{
  "n_layer": 15,
  "d_model": 128,
  "n_head": 4,
  "n_kv_head": 4,
  "head_dim": 32,
  "d_mlp": 512,
  "vocab_size": 1024,
  "activation": "tanh_gelu",
  "norm": "layernorm",
  "norm_place": "pre",
  "norm_eps": 1e-06,
  "positions": "learned",
  "qk_norm": false,
  "attn_scale": 0.177,
  "bias": "all",
  "tie_embeddings": true,
  "parallel_block": false,
  "extras": ["capped logits"],
  "init": "normal",
  "init_std_qkv": 0.0271,
  "init_std_o": 0.00494,
  "init_std_up": 0.0271,
  "init_std_down": 0.00494,
  "optimizer": "muon_variant",
  "lr": 0.0064,
  "lr_mult_o": 0.668,
  "lr_mult_up": 0.667,
  "lr_mult_down": 2.0,
  "beta1": 0.95,
  "lr_head": 0.015,
  "grad_clip": 0.5,
  "warmup_steps": 200,
  "schedule": "wsd",
  "decay_fraction": 1.0,
  "decay_shape": "linear",
  "final_lr_fraction": 0.1,
  "batch_tokens": [16384, 32768, 49152],
  "seq_len": 512,
  "doc_mask": true,
  "train_tokens": 130500000,
  "steps": 4269,
  "dataset": "wikipedia_en"
}
Each number is 128 + 24 x the weight over its row's rms, rounded and kept within 0 to 255. Layers, rows and columns count from 0. The size above them is the row's rms in percent of the matrix's.

# layer 3 MLP up, 512x128, rms 0.102, rows 310-362, columns 0-63
size [111 108 108  99  98 104 106 101  90 120  74  89  87  93  99 107 108 101 104  89 109 105  98 103  92  95 104  91 101 109 102 103 103 110 100  99  98 100 121 106  96 112  91  97 106  97 104 107 101 107 102  95 102]
[[110 135 128 164 167 128 168 145 147 132 134 130 101 141 130  91 139 111  97 111 163 150 142 118 138 115 140 126 126 113  71 113 126 131 132 151  76  81 121 137 161 125 129 120 128 125 124 152  94 140 157 131 133 113 113 122 150 153 210  88 130  93 104 148]
 [ 84 148 109 122 123 128 143  94  97 130 163 173 116 135 146  89 111 117 141 142 138 161 118 124 139 107 114 130 131 125 125 147 109 101 181 133 119 123 124 167 117 158  56 158 126 116 112 123  81  97 127 110 143 115 146 115 114 120 123 107  84 173 142 137]
 [113 123 159 160 107 148 139 129  84 115 122 104 150 146  85 164 125 175 103 128 134 110 114 136 122  80 141 129  97 169  82 159 124 132 157 133 152 155 175 141 120 111 164 167 150 122 119 124 156  88 126 130  91 137 150 147 129 107 117 128  81 144 128 118]
 [106 159 115 131 107 135  85 104 130 128 140 128 109 139 113 133  87 103 193 107 134 133 118 126 119  72 132 137 118 154 112 130 173 131 140 162 141 142 138 100 131 144 123  89 114 130  99  88 141 133 118  97  99 124 155 133  92 106  89 125 100  81 137 118]
 [151 141 141 135 122 148 128 134  75 100 151  83 133 140 136 138 100 104 106 183 105 131  93 120 167 140 159 156 144 137 132 136  74 107 112 110 104 148 158 136 104 106 146  90 138  91 158 133 122 115 145 156 158 175 108 115 130  91 100 178 179  99 133 170]
 [137 147 106 102 134 140 126 164 141  91 139 123 177  98 131 139  86  90 173 145 140 134 139 122  87 126 170 146 133 128 111 104 143 148  54 116 136  77 153 118 104 152 120 168 161 102 115 118 107 162 104  88 114 122 139 150 129 167 147 132  93 117 167 125]
 [113 121 180 135 137 127 152 131 150 116 114 140  95 163 130 141 115 115 144 141 133 117  96 127 161  82  80 109 120 136 169 100 118 132 100 125  98 131 144  88 116 182 116 135 134 141 128 108 107 140 125  99 105 117 133 162 106 138 116 161 125 143 167 148]
 [ 95 136  97  87 116 103  95 102  98  88 147  67 107 146 111 114  95 146 107 121  94 112 118 158 110 140  59 133 117  92 141 134 164  97 141 160 128 101 178 150 115 152 113 113 136 117 107 121 154 133 128 146 147 109 138 154 154  91 142 154 135 121 101 136]
 [152 169 116  85 129 133 120 107 149 133 128  73 116 105 110 114 160 114 124 115  97 105  86 131 132 150 130 107 115 109 112 149 133 157 151 142 133 175 127 131 139  91 156 147 145 142 132 135 111 126 120 112 159  93 155 104 146 127  96 183 128 123 145 128]
 [109 138 139 139  87 127 153 127  90 115 151 151 110 160 155  97  97 121 156 154 139 122 110 125 105 121 149 160 145 159 113 160 156  98 119 171  88 150 104 115 129 131 117  56 141 138 135 170  98 138  99 175 140 129 129 123  95 164 145 100 120 113 111 152]
 [ 98 182 127 128 129 110 135 164 103 169  92 168 128 123 138 165 105 127 114 136 127 114 143 133 160 137 144  66  94 122 113 152 108 106 145 124 140 120 117 139  90  83 145 172 101 107 137 116 173 125 149 125 129 131 172 100 149 109 149 128  95 140 160 122]
 [127 130 126 126 151 124 107 153 112  91 148 114 152 166  98 109 106 120 129 135 147  72 133  91 154 123 155 151 154 161 117 129 136  69 129 145 110 119 146 119 121 154 158 101 153 144 106 174  99 116 160 126 114 121 163 134 197 120 145 156 143 127 157 115]
 [145 112 153  70 130 136 141 175 139 132 129  79 117 135 149 130 162 140  92 109 138 173 142 134 118 161 157 162 122 104 110 154  92 117 124  85 107  93 181  95 184 103 119 132 109 120 135 113 151 139 117 155 151 164 128  70 143 114 152 141 132 134 155 181]
 [164 162 161  81 116 125 178 118 134 152 160 116 141 155 118 116 136 143 127 109 113 113 111 131 108 117 132 124 162 110 115 108 160 145 166 125 120 163 148 113 110 110  92 141 136 120  87 132 116 134 143 132  83 172 154 126 110 169 104 126 101 160 138  78]
 [186 145 120 154 112 132  99 170 159  92 130 171 122 101 144 137 154  66 150 161 105  91 117 112 121 153 155  99 145 156 124 154  86  92 109 125 168 121 167  83 133 139  93  73 102 100  96 151 141  98 133 136 128 106 142 138 111 126 128 161 113  99 125  94]
 [130 129 174 122 122 134 132 120  91 163 157 110 123 164 141 106 116 133 126 102 149 129 121 145 126  82 167 137 159 142 120 129 149 117 148 134 135 151 156 103  77 128 138 174 166 105 148 103 125 103 156 139  78 131 164 133 118 157 143 133 127 111 135 149]
 [150 125 116 135 172 103 132 139 121  91 133 112 176 121 111 120 113 108 123 151 118 108 157 145 119 137 150 158 130  91  86 124 140 165  99 109 152 110 134 132 149 119 133 119 100 146 114 129  93 109 143 139 142 168 122  57 154 139 161 165  99 118  91 161]
 [100 114 111 161 126 164 139 125 137  98  83 125 156 123 116 114 140 124 122 139 108 134 175 124 136 162 115 117 118 140 112 103 139 124  95 117 150 133 120 128 121 148 168 149 169  61 143 167  80 111  95 109 143 153 121 127 110  69 118 123 118 130 119 128]
 [142 100 126 110 109 110 103 120 119  82 117  86 101 136 152  97 145 144 122 107 149 114 171 140 152 119 163  94 113 122  89 163  97 127 114 200 127  95 150 147 154 117  81  86 131 139  75 130 169 133 113 133 149 116 138 109 116 150  78 146  96 120 130  97]
 [145  99 132 106 153  82 106 143 138 149 138 125 120 151 110 104 121 128 177 149 126 122 144 131  85 108 127 155 146 146 149 140  60 112 131 131 140 180 118 139 116 139  97 122  93 121 122 128 127  86 156 137 148 121 152 158 164 144 134 144 144 130 112 123]
 [133 145 126 126 113 115 131 117  84  93 130 158 128  64 100 151 127 153 154 132 136 115 119 137 112  73 143 123 106 168 114 130 134 153 142 110 124 130 117 115 153 155 170 129  82 138 124 144 103 113 112 113 158 103 152  58 165 139 112  98 107 152 150 165]
 [ 98 135 147 139  90 173  74 122  96 134  94  90 158 102 176 126 129 114 112 170 107 125 167 117 126 165 124 137 114 149 126 164 149 144 108 130 152 152 115 133 121  98 122 118  95 126 146  55 138  97 146 109 133 131 171 102 109 103  97 171 110 105 125 121]
 [ 79 117 147 164  93 122  83 127 130  97 113 108 118 138 136 145 119 122 181 132 132 104 129  88  99  85 130 127 123 100 123 172 158  96 158 125 141 138 122 122 140 158 100  83 148  92 121 141 165 128 104 102 129 141 135 145 104  85 157 118 149  94 147 151]
 [ 86 157 119 104 158 152  95 113 118 148  77 144 110 174 130 119 134 151 155 154  95 123 101 107 182  69 144 142 160 122 115 122  99 107 157 146 156 110 120 161 108 152 155 118 144 126 164 123 158 129  96 156 126 164  70 137 108 121  99 158 114 113 134 126]
 [140 138 121 150 126 116 146 105 151 122 116 119 133 167 135 116 101 124 151 116 120 125 113 103 134 127 142 163  98 146 129 159 127 174 120  97 120 143 123 139 136 152 130 149 102 138 133 129 118 137 127 150 120 117 153 101 134 151 144  87  73 100 117 162]
 [122 152 125  90 131 131 137 110 106 129 154 144 115 106 122 106  61 170 157 132 109  84 121 130 151 102 173 114 118 102 141  80 106 176 123 112 125 115 104 123  99 168 136 111 155 102 131 106 109 124 168  91 123 108 117 209 100 146 167 140 139  98 135 104]
 [148 100 104 127 146 142 114 149  97 146 128  93 146 123 123 172 124 125 151 144 111 141 164 125 131 169 109  97 102 115  96 134  65 135 156 138 144 151 143 121 116  85 120 129 125 136 122 145 138 104 143  76  75 135 142 117 124 136 109  85 103 155 143 117]
 [137 130 120 158 133 159 119 139 114 168 123 139 110  95 116 126 153 131 114 106 151 123 131 104 143 128 105 146  97 180 138 118 100 145 124 106 155 147 154 144 135  85 148  83 125 136 120 110 124 111 123 163 143 102 117 214 135 165 120 130 162 139 118 124]
 [106 126 120 106 134 143 119 149 143 143 129  96 131  98 163 137 118 134 154 138 176 167 127  71  62  82 133 164 136 134 107 117 123  97 128 164 102  82 136 147 110 117  82 132 137 133 137 168 143 128 122 166 124 102 102 136 118 142 128 137 142 119 105 147]
 [ 99 154 110 107 103 100 122 137 152 131 132 128 120 108 173  74 147 136 116 151 133 119 165 113 120 119  94 141 123 131 169 109 117 112 121 117  91 134 142  98 162 105 135  80 119 110 142  99 131 150 103 113 160 125 157 106 125 131 107 162 139 141  90 138]
 [ 88 120 147 141 122 140 119 100 133 106 174 159 126 164 110 125 115 131 137 154  87 146 134 120 112 173  89 139 169 144 113 176 114 155 130 124 140 140 129 123 160 130 147 113  97 102 135 115 129 128 144 109  97  59 192 132 110 129  88 133 142 131 108 160]
 [125 143  99 131 151 102  92 134 127 107 123 109 109 136  96 131  99 114 136 156 180 125 114 156 132 157 153 143 129 179 136 109 117 140 138 143 120 163 154 181 114 163 134 133 116 113 111 132 112  75 124 157  99 166 167 119 104 160 136 156 135 135 144 142]
 [103 141 133 147 112 110 182 132 139 146 156 134 121 102  95 149 127 103 152 158 155 118 110 117 133 108 120 149 136 129 152 125 145 159 129 169 121 128  91 146 113 130 100 166 104  71 152 140 144 156 127 116 132 158 114  81 129 106 142 112 106 165  83 101]
 [125 156 143  85 149 119 175 124 124 120 154  78 135 124  90  87 108 123 137 121 131 112 183 108 124 119 118 190 124 111 154 120 156 143 142 140  87 140  99  76 132 136 137 159 137 127 162 131  97 144 133 160 127 126 104 108 118 144  84 107 122 114 123 135]
 [107 135 128 123 118 154 115 110 151 139 164 128 109  65 169  85 145 129 111 152 168 121 138 170 117 131  82 160  92  96 144 105 135 135 127 104 130 160 160 116 107 135 133 140 176 147 153 135 104 101 104 130 132 159 101 128 127 134 141 139 145 115 145 151]
 [106 106 174  86 106 148 135 138  72 122 120 121 131 165 121 127 154  97 130 151 136 121 100 158 108 165 121 105 141 122 123 148 152 129 128 125 133  86  97 105 120  70 156  67 134 155 156 104 169 139 133 114 146 106 169 132 108 129 112 180  98 109 155 149]
 [150 135  71 178 135 156  95 124 122 109 116  70 154  86 129 178 126 177 146 104  83  90 125 125 158 150 115 115  89 166 101 158  85 165 132 103 136 112 153 109 123 132 154 154 127 118 135 122 105 110 104 129 136  95 136 118 146 105 144  87 128 150 127 118]
 [ 98 155 117  87 163 130 119 105  96 117 143 132 120 137 110 124 153 128 135 102 137 118 135 114 125 103 112 123 111 136 134 111  94 106  90 168 137  93 138 139 111 144 128 114 105 125 134 172 150  91 126 123 141 127 146 166 109 102  99 177 116 121 132 130]
 [133 136 125 120 102 141 120 128  83 106 133 135 105 149 196  74 144  93 115 119 116 127 123 144 150 117 113 131 115 161  95 158  93  94 133 150 125 143 145 109 147 120 134 147 130 132 112 180 144 166  93  88 111  97 124 159 163  98  78 117 176 133 111 154]
 [130 129 152 138 125 130 123 112 100 106 123  92 127 142 104 127 134 122 166 122 158 118 160 146 127 122 163 139 147 130 150  97 102 133 163 159 131 102 161 119 148 109 119 114 123 147 142 116 145 108 132  68  92  56 145 136 163 149 159 117  83 106 123 117]
 [114 140 129 115 147 115  78 169 122 157 138 102 125 120 131 106 122 141 161 162 101 155 104 144 130 161 153  90 112 155 142 163 161 153 139 124  75  96  87 100 131 146 124 151 132 138 130 173 161 139 125 129 116  53 129 104 125 147 116 136 123 139 114 101]
 [112 142 131 117 134 122 116  78  82 135 140 157  93 127 101 149 127 152 114 162 139 126 121  86 138 145 158 119 166 149 170 173  86 127 165  90 115 160 175  78 109 114 131 140 145 175 148 132 143  95 122 164  92 113 104 141 151 144 128 142  98 155 198 151]
 [151 132 140 141 103  84 134 147 108 126 115 132 114 141 117 129 114 125 149 139 128 125 104  81 106  95 160 131 115 140 159 191 128 118 121 177 131 121 150 161 113 170 114  98 116 134 127  75 167 109 136 125 112 123 162 123 131 159  83 151 126 138 160 123]
 [102 115 118 157 133 130 132 131 151 143  97 102 156 102 108 116 160 101 144 139 164 135 119 155 116 129 154 125 153 106 181 126  95 118 155 167 148 115 102 122 181 137 124 125 129 117 119  88 122 121 139 102 138  99 142  91 156 145 132 107 109 103 129 147]
 [141 105 137 126 146 162 145 100 182 112 117 142  88 161 110 150 183 172  67 135 135 153 131 150 114 112 105 147 133 140 162 182  85 109 163 156 144 138 132  98 130 123 135 123 171 135 115 120  79 123 165 141 118 109 115 138  86 126 118 170 153 116  76 144]
 [107 145 177 105 106 105 170 103 109 154 136 130 106 102 121  93 141 133 100 132 122 126 136 108 128  93 144 109 158 136 158 161  96  74  88  92 142 134 101 154 122 151 136 121 132 122 143 134 141 167 151  87  89 136 133 102  88 157 123 137  64 102 140 153]
 [131 156 120 127 154 157 124 125 126  94 167 152 114 132 108 156 141 141 122 114 118 135 120 115 125 128 133 143  90  97 136  85 129 126 132  68 104 152 125 118 142 170 144 160  99 121 142 123  95 148 108 133  70 119 113 129 171 128 179 102 124 115 157 122]
 [171 151 164  91 131  92 126 161 115 114 119 103 143 148 121 143 132 108 184 123 115 114  77 182 134 116 129 114 133  82 149 118 108 110  93 141 150 137 143 103 138 111 156 156 111 121 159 144 132 120 144 139 131 120 118 123 118 122  85  89 111  97 151 151]
 [128 149 155 130 131 176  96 115 126  98 113 114  80 142 123 139 151 150  96 123 114  70 114 119 155 134 135  98 145 129 162 109 115 138 158 105 147 117  90 147 105 145 108 127 125 128 157 104 120 124  95 141  78 153 158  79 140 116  94 153 151 136 116 134]
 [ 80 115 132 139 116 127 133 109 134 162 121 126 111 136 128  82  97 106 147 175 138 167 154 152 143 111 158  67 145 144 137 123 147 129 110  99  84  85 128 156 149 153 112 135 152  86 130 131 120 142 109  93 131 133 123  89 148 127 148 142 108 162 136 126]
 [134 129  90 114 135  95 115 124 121 146 111 104 108 189 122  74 104 179 107 139 131 113 107  91 128 112 115  92 164 128 138 130 109 132 165 140 128 196 153 126 145 107 128 151 141 155 126 130 141 121 143 131 133  96 135 110 162 142 140 138 181  75 137 140]
 [133 117 163 157 150 130 142  87 121 138 145  99 128 147 113 111 145 154 144 135  94  92 147 130  90 100 131 117 166 149 103 129  86 127  96 114  91 127 139 133  60 140 167 131 121  97 137 118 154 153  94 136  97 133 141 104 110 139  83 103 110 135 144 135]
 [160 115 124 124 117 159 105 126 152 129 134 124 143  83 122 136 157 164 109 126 109 135 115 120 154  89 128 113 125 119 119 130 114 116 161 124 153 129 118 138 133 102 131 143 153 158  68 135 108 140 159 113 163 129 146 137 154 123 132 118 135 112 112 134]]
# layer 3 MLP down (transposed), 512x128, rms 0.0637, rows 310-361, columns 0-63
size [ 84 110 125  71  98 105  87  94 130 108  79 137  49 119  98 111  86 127 119  92 106 107 107 113  59  94  99 102 111 110 104 114  95 121  88  91  88 114 119  97 103 105  98  61 120 112  93 104 108 117 107  96]
[[139 132 114 152 131 115  97  64 166 112 163  93 168 162 101 101  93 122 125 136 101 146 155  99 165 105 141 138 103 142 145 109 105 177 131 114 124 129 138 109 122 129 100 125 128  97 102 158  95 155  95 125 171 127 103 178 125 152 106 118 114 142 114 119]
 [154 118 165 187  98 142 135 122 147 116 101  76 130 139 120 108 144 115 103 140 135 122 105 156 119 133 107 177 131  81 103 136 116  89 137 135 122 123 138 170 113 110  94 131 133 133  90  98 132 136 110 130 130 164 119 152 114 108 107 116 151 136 119  89]
 [ 97 152 107 138 105 131 142 108 101 112 118 168 121 123 119 123 131 159 105 142  82 112 114 155  87  78 133  88 158 134 107 132 130 117 136 145 108 131 152 139  85 111 133 133 110 122  99 119 122 110 169 104 190 150 123 110 159 148 150  86 127 117 138 120]
 [129 108 188 133 153 129 132 111 155 130 120  95 127 132 157 168 106 150 111 149 121  85 109 114 116 123  93 186 111 150 146 127  74 106  75 124 147 119 109 157 116 143 158 119 108 131 148 155 120 116 171 155 145 140  95 134 135 125 121  93 137 138 144  99]
 [ 86 121 172 117 147 132 106 104 127 137 176 105 128 135 114 102 109 114 146 139 127 113 135 147 162 167 109 141 131 115  88 156 167 130 159 143 153  86 149 106 123 121 111  66 123 142 116  90 131 133  88 113 109 127 173 133  91 156 110 109 130  99  89 123]
 [160 147 137  92  76 157 149  97 146 136 121 121 152 136 151 123 104 157 117 119 129 143  90 116 123 135 102 137 141 117 139 119 146 160 148 124 174 128 108 139 127 147 101 133 149 101 105 159 118 114 148 155 125 120 126 100  99  97  83 108 144 149 151 105]
 [ 88 158 106 126 104 143 113 160 126  91 115 177 118 158 149 146 137 104 135 122 162 171 116  87 105  91  98 107 128 185 134 115  81 129 121 116  70 126 120 126 127 147 162 142 100 131 145 107 127 111 154  96 163 103 124 153 177 160 122 166 121 126 161 133]
 [122 186 131 162 126 155 156 140 143 142 106 152 121 120 149 149 133 111 165  91 149 123 169 141 117 101 125 131 144 157 120 141 145 112 114  96  98 157 128 146 109  78 124 178 154 170 148 128 115  91 116 143  96 138 138 126 129 123 120 130  74 145 149 107]
 [159 139 118  88 150 127 110 141 134 115 109 138 125 132 129 172 176 108 100  91 114 101 144 134 144 144 149 142 135 124 120  93 146  92 102 106 143 106 163 146 144 128 118 126  80 155 113 130 135 178  96 110 102 131 111 101 155 137 142 186 119 100 119 127]
 [130 141 117  95 140 136  89 130 108 135 145  88 165  80 164 149 129 146 108  68 129 125 123 101 166 116 129 140 122 134 117 112  99 155 132 109 178 113 143 136  93 133 115 178 172 167  86 118 153 122 136 129 125 145 137 117 150 136 100 100 155 135 114 110]
 [126 121 152 141 109 154 123 149 169 131 131 134 168 145 130 151 144  83 119 151 114 147 107 142  81 134 135 177 111 121 139 143 129 121 137 111 121 103 175 126 149 133 155 110 158 136 101 124 140  89 151  81 184 137 152 111 153 166  97 114 122 148 126 130]
 [127 124 120 174  97 133 145 149 135 130 176 133 156 124  90  92  69 112  85 144 153 115 168 136 156 111 105 167 156 156 153 131  92 118 102 123 111 162 114 139 157 141 166 145 127 122 121 155 134 140 144 146 137 131 135 130 152  91 140 190 129 137 123 112]
 [114 158 132 154 126 134 114 111 142 142 102 121 110 131 171 123 132 125 147 150 117  94 143  87 112 115 123 104 117 155 119 152  95 155 110 167 121 103 155  77 115 107 136 101 164 140 133 136 131 121 152 170 138 146 135  98 104 119 132 167 115 105 132 161]
 [132  96  95 150 140 121 104 143 120 115  92 127 103 111 153 142 166 121 138 130 171 144 121 147 132 168 157 157 141 145 124 145 132  87  90 123  58 138  99 131 155 143 152 120 115 150 197 142 136 122  76 103 125 119 103 106 182 105 101 107 129 125 105 132]
 [106 102 162 140 185 110 139 131 141 169 101 136 140 155 123 117 104 133 111 107 112  97 115 112 140 133  98 141 162 120 106 143 119 121 103 155  95 134 141 131 106 113 164 114 150 184 122 117 112 166 112 103 174 147 144 103  87 129 136  71 160 151 149 160]
 [131  84 147 105 132 126 169 119 159 132 139 109 117 151 118 178 133 108 112 139 156 122 133 132 136  94 118 143 157 150 112 133 172  85 129 118 145 149  76 155 119 123  93 120  84  92 160 109 116 145 120 109 107 109 115 121 138  99 146  97 147  95 158 121]
 [110 112 144 122  89 133 134 208 160 115 155 118 161 124 140 156 157 141 152 126 163 111 159 162 147 152  97 115 141 126 142  81 114 121 111 153 113 189  95 112 110 107 150 119  94 148 141 117 119 134 124 150 108 100 111 114 116  93 110 110 152 113 126 113]
 [141 133 174 121 129 153 142 122 169 127 130 174 117 125 154 130 135 109 109 112 123 155  90 114 177  97  79 133 119 148 139 115 108 133 104 131 139 168 128 124 133  94 124 118 122 120 115 149 111 130 135 105 133 132 121 159 131 156  94 122 141 125 166 127]
 [119  93 154 117 120 134 125 147 162 193 128 138 125 118 123 168 136 157 134  89 135 136 131 124 159 121 107 163 140 102 167 114 128 100 191  81 118 120 104 115 155 138 151 130 120 112 150 132 116 125 142 159 120 143 114 145 125  87 178 110 152 162 118 167]
 [124 109  99 166 113 142 160  91 112 138 199 148 134 111 144 195 118 105 147 122 101 131 158 140 136 166 118 130 135  88 137  90 128 154  88 149 158 156  98 119 150 140 154 118 141 146 135  90 119 154  82  98 130 142  82  79 137 138 111  89 114 181 120  88]
 [146 176 120 133  89 120 127 122 112 189 182  91 148 121  89 108  88 132 109 122 125 106 106 144 130 149 158 132 150  99 160 119 105 127 132 133 119 131 104 177 142 161 105 115 117 146 105 119 149 137 149 178 125 156 147 121  86 150 106 104 122 122 120 142]
 [129 137 145 130  98 116  82 114 131 159 155 109 136 169 164 145  67 128 137 148 120 138 157 109 105 110 148 140 134 125 124 117 143  96 101 157 141 177 130 113 140 118 104 110 117  92 114  90 139 127 125 152 109 131 124 126 128 128 104 180 125  89 109 181]
 [158  98 112 128 167 126 136 114 109 174 141 137 139 132 156 166 107 140  94 141 126 150 130 146 122 145 144 167 154 143 159 110  94 118 135 145 126 155 103 113 157 102 122 133 159 145 115 149 109 119 140 145 105 119  95 129  97 118  88 118 137 147  98 110]
 [133 125  95  98 149 122 122 108 127 146  83 150 110 178 160 128 119 138 157 136 116 121 135 128 150 142 134 137 113 126 136 167  91 121  89  97 134  93 150 127 165 162 128 113 108 145 124 143 158 116 132 141 129 104 116 137 146  76 114 183 124 168 115 132]
 [137 198 155 125 118 128  92 113  90 124 160 120  91 127 128 134  91 190 122 147  94 102  94 156 121 117 152  97 112 120 124 138 177  79 125 168 144 104 139 103 127 153 155 155 168 133 123  86 146 119 129 165 120 125 107 166 143 120  90 199 128 144 161 119]
 [146 175 114  95 136 123 161 134  92 108 101 103 116  87 134 128 144 127  98 141 133 104 157  99 132 133 122 109 142  87 169 115  88 126 146 118 144 141 156 129 189 109 123 150 111 115 148 153 188 151 124 137 132 124 137  92 137 149 139 134 174 145 150 124]
 [132 130 146 141 134 158 124 122 109 134  82 155 113 115 161 105 114 180 106 126 156 120 115 160 126 103  79 131 134 114 177 127 117  99  91 143 154 152 129 124 146 170 137 136 118 114 126 175 138 121  85 124 132  71 131 105 144 133  98 143 119 136 140 110]
 [131 164 132 168 170 174 133 179 117 153 136 111 149 124 131 150 123 160 151 168 106 120 177 108 129 120  91  98  93 108 147 132 132 165  94 118 123 138 172 119 132  81 107 138  85  88 115 117 115 137 144  80 115 133 108  93 135 129 132 130 138 192 120 113]
 [141 118  88 146 116 110 168 118 153 152 133 121 101 101 123 148 107 113 116 126 117 113 112 171 173 146 139  97 106 136 134  92  85 133 129 111 139 172  85 149 169 119 178 166 129 134 119 131 128 168 126 115 142 138  99 124 160 121 123 135 101 147 144 157]
 [148 132 100 107 113 134 157 146 138 139 186  75 118 106 175 112 109 166 165 144 122 134 142  91 125 124 137 141 134 107 134  87 120 107  82 126 124 161 129 151 157 179 128 114 126 117 149 188 145  59 153 117 135  82 116 113 119 134 144 165 114 162 107 160]
 [124 100 143 169 169  98 124 109 148 127 140 146 119 128 167 128 102 130 128 115 126 140 139 141 149 160 165 109 159 114  96 153 115 123 128  99 115 167 102 132 151  59  94 127 112 109 170 165 126 160 135 140 129  79 124 127 155 108 129 111 132 128  76 128]
 [109 137 121 128 112 113 125 145 148 164 136 134 180 120 132 138 109 139 111 134 122 147 166 107 144 112  77 107 155 127 136 170 139 131  90 120 155 153 151 131 135 122 155 118  71 152 204  98 152 116 160  68 127 138 118 159 131 142 125 131 138 117 100 135]
 [148 132  58 151 112 123 113 150 184  99  86 122 161 144 118 121 168 126 103 121 138 133 108 113 158 121 157 111 121 150  95 125  77 147 143 112 127 138 193 112 130 140 114  84 136 142 115 101 105 129 113 154 104 105 107 158 120 165 115 120 152 165 165 129]
 [170 114 126 101 154 152 175 115 124 141 113 109 112 103 152 156 103 111 111 121 133 194 152 156 157 132  81 101 138 141 108 179 163 137 137 129 125 137 106 119 122 114 126 149 149 112 147  98 118 100  84 127  80 140 127  87 112 181 154  68 128 146 140 131]
 [143 136 160  78 169 118 116 128 109 138 115 129 154 111 155 134 134  99 123 133 141 147 115  86 130 155  82 173 154 101 151 126 139 113 105 110 194 162 151 114 133  93 123 107 120 118 136 163 150 116 137 136 124 127 104 158 107 100 150 117 122  98 165 139]
 [139  95 138 106 125 136  73 133  94 125 140 142 128 138 123 130 136  95 121 145 137 132 109 153 114 153 177 103 134 128 156 131 125 113 144 127 127  50  99  85  76 107 134  96 118 123 153  99 122 142 149 173 130 144 115 162 103 145 180 185 100 128 154 123]
 [121 139 114  98 172 115 179 101 170 126 127 161  82 184 137  86 105 153 110 165 146 133 115 141 118 108 156 142 197  88 139 127  95 113 136 116 104 147 113 178 148 142 126 125 128 126 132 141 127 126 166 112 140 101 144 119 144 126 132 170 113 119 134  98]
 [ 77 154 136 156 136 113 153 172 112 152 119 128 129 138 133 170 124 119 144  82 132 119 114 116 138  72 159 155 107  99 144 101 156 125  79 115 140 115  92 102 126 138 161 109 119 135 127 132 136 131 134 100 114 142  91 185 161  86  95 173 110 145 101 142]
 [102 123 150 126 157 124 123 169 123 140 149  95 155 109 137  93 113 123 149 149  98 142 127 118 125 128 125 123 112 147  91 109 134 134 136 170 150 161  98 151 141 111 100  97 132 128 106 153 146 156 107  89  95 199 135 174 114 171 131 139 158 105 153 114]
 [142 168 157 108 111 122 138  70 138 109 108 130 190 141 158 144 106 132 108 162  98 138 106 107 141  90 110 113 121 164 112 148 143 172 120 147  63 114 150 122 113 122 132 121 108 145 118 105 164 112 119 156 152 146 131 110 103 119 144 128 164 129 118 133]
 [142  77  79 114  96  96 123 134 119  86 156 177 136 126 142 113 121 166 159 113 129 144 157 153 101 152 128 111 146  99  76 104 151 109 117 134  92 142 120 171 141 144 124 116 120 148 103 113 133 158 110  98 105 117 140  80 123 156 163 110  98 105 107 124]
 [136 124 103  92 132 124 120  83  87 142  87 129  94 151 148 124 103  87 177 127 147 150 151 147 123 191 137 146 127 155 108 154 123 104 112 129 131 177 139 113 129 115 111 124 113 112 135 127 157 159 115 130 147 165 129 156 165 137 143 154 128 111 151  96]
 [138 152 117 148 140 180 123  60 136 138 125 131 177  99 169 131 130  91  99 118 105 144 112 145 141 131  98 176 102 118 152  93 131 149 115 106 117 123 105  88 139  88 136 145 117 110 147 168 132 176 108  87 169 155  92 124 144 132 125 105 141 160 138  92]
 [116 132 112 146 144 158 113 116 104 123 114 104 130 135 155 116 125  95 143 145 175  79 129 104 104 135 132 122 156 107 131 131  85 167 122 184 121 109 126 127 106 145 150 133 163 160 111  73 139  94 150 129 123  99 128 100 162 120 142 110  84 143 130 148]
 [187 165 108 129 142 125  70  99 146 144 113  98 113 110 125 160 147 122 130 157 142 119 182 150 147  83 171 108 119  86 168 124 136 126 157 101 105 117 162 159  98  94 114 140 112 135 160 131 135 124 144 143 107  96 119 148  95 132 174 132 129 112 114 102]
 [143  88 134 117 149 109 123 139 143 103 166 123 149 108  72 144 140 145  99 138  81 124 129 123 117 119 156 126 120 114 111 138 102  89 105 109 116 172 123 139  68 137 171 124 145 109 113 111 136 125 140 106 118 120 113 118 118 136 155  94 143 126 178  97]
 [128 152 140 138 149  93 121 105 155 135 113  95 131  77 153 120 117 115 160  91 118 145 126 170 126 133  89 166 131 100 117 120 104 136 154 134 140 108  92 115 120  95 124 107 148 143  97 151 101 105 156  70 120 157 122 114 148 116 114  75 123 136  87 137]
 [124 130 141 111 119  85 135 146 117 145 123 109 145 137 138 177 114 121 127 127 119  89 144 161 126 133 145 114 150 130 173 109 145 112 157 103 168 167 116 159  84 106 121 124  88 126 168 148 150 154 157 153 173  65  99 120 144 120 114 122 120 106 124 151]
 [123 107 136 113 121 152 143 109 174 178 132  92 141 137 136  63 145 127 157 116 102 108 138 155 111 122 102 144 117  91 128 168 143  97 132 113 118 148 152 131 150  98  81 151 144 155 146 150 198 124 157 125 139  93 163 134 105 115 197 140 140 128 122 121]
 [164 143 132 108 109 107 142 118 148 124 126 114 163 117 112 183 121 115 123 137 147 183 127 162 148  85 114 149 128 148 125  69 113 124 138 135 145 104 167  85 126 130  99 125 154 100 101 117  99 115 122 119  89 143 157 118 152 153 122 143  76 123  92 130]
 [105 155 139 122 134  79 151 123 126 144 108 138 144 117 129 124 122 192 121 122 122 157 115 173 127 148 101 137 146 105 136  97  89 111 133  61 156 103 114 157 120 117 110  89 150 126 143 143 134 129 106  93 121 138 158 122 157 111 132 145 146 144 141 163]
 [158 152 159 161  82 126 125 123 154 102 123 124 111 159 130 125 119  90 148 124 143 141 127  80 130 188  83 142 120  60 131  93  84 133 136 111 116 100 142 135 148 112 115 105 129 160 131 133 111 125 133 146 142 103 129 139 144 102 129 119 161 119  95 129]]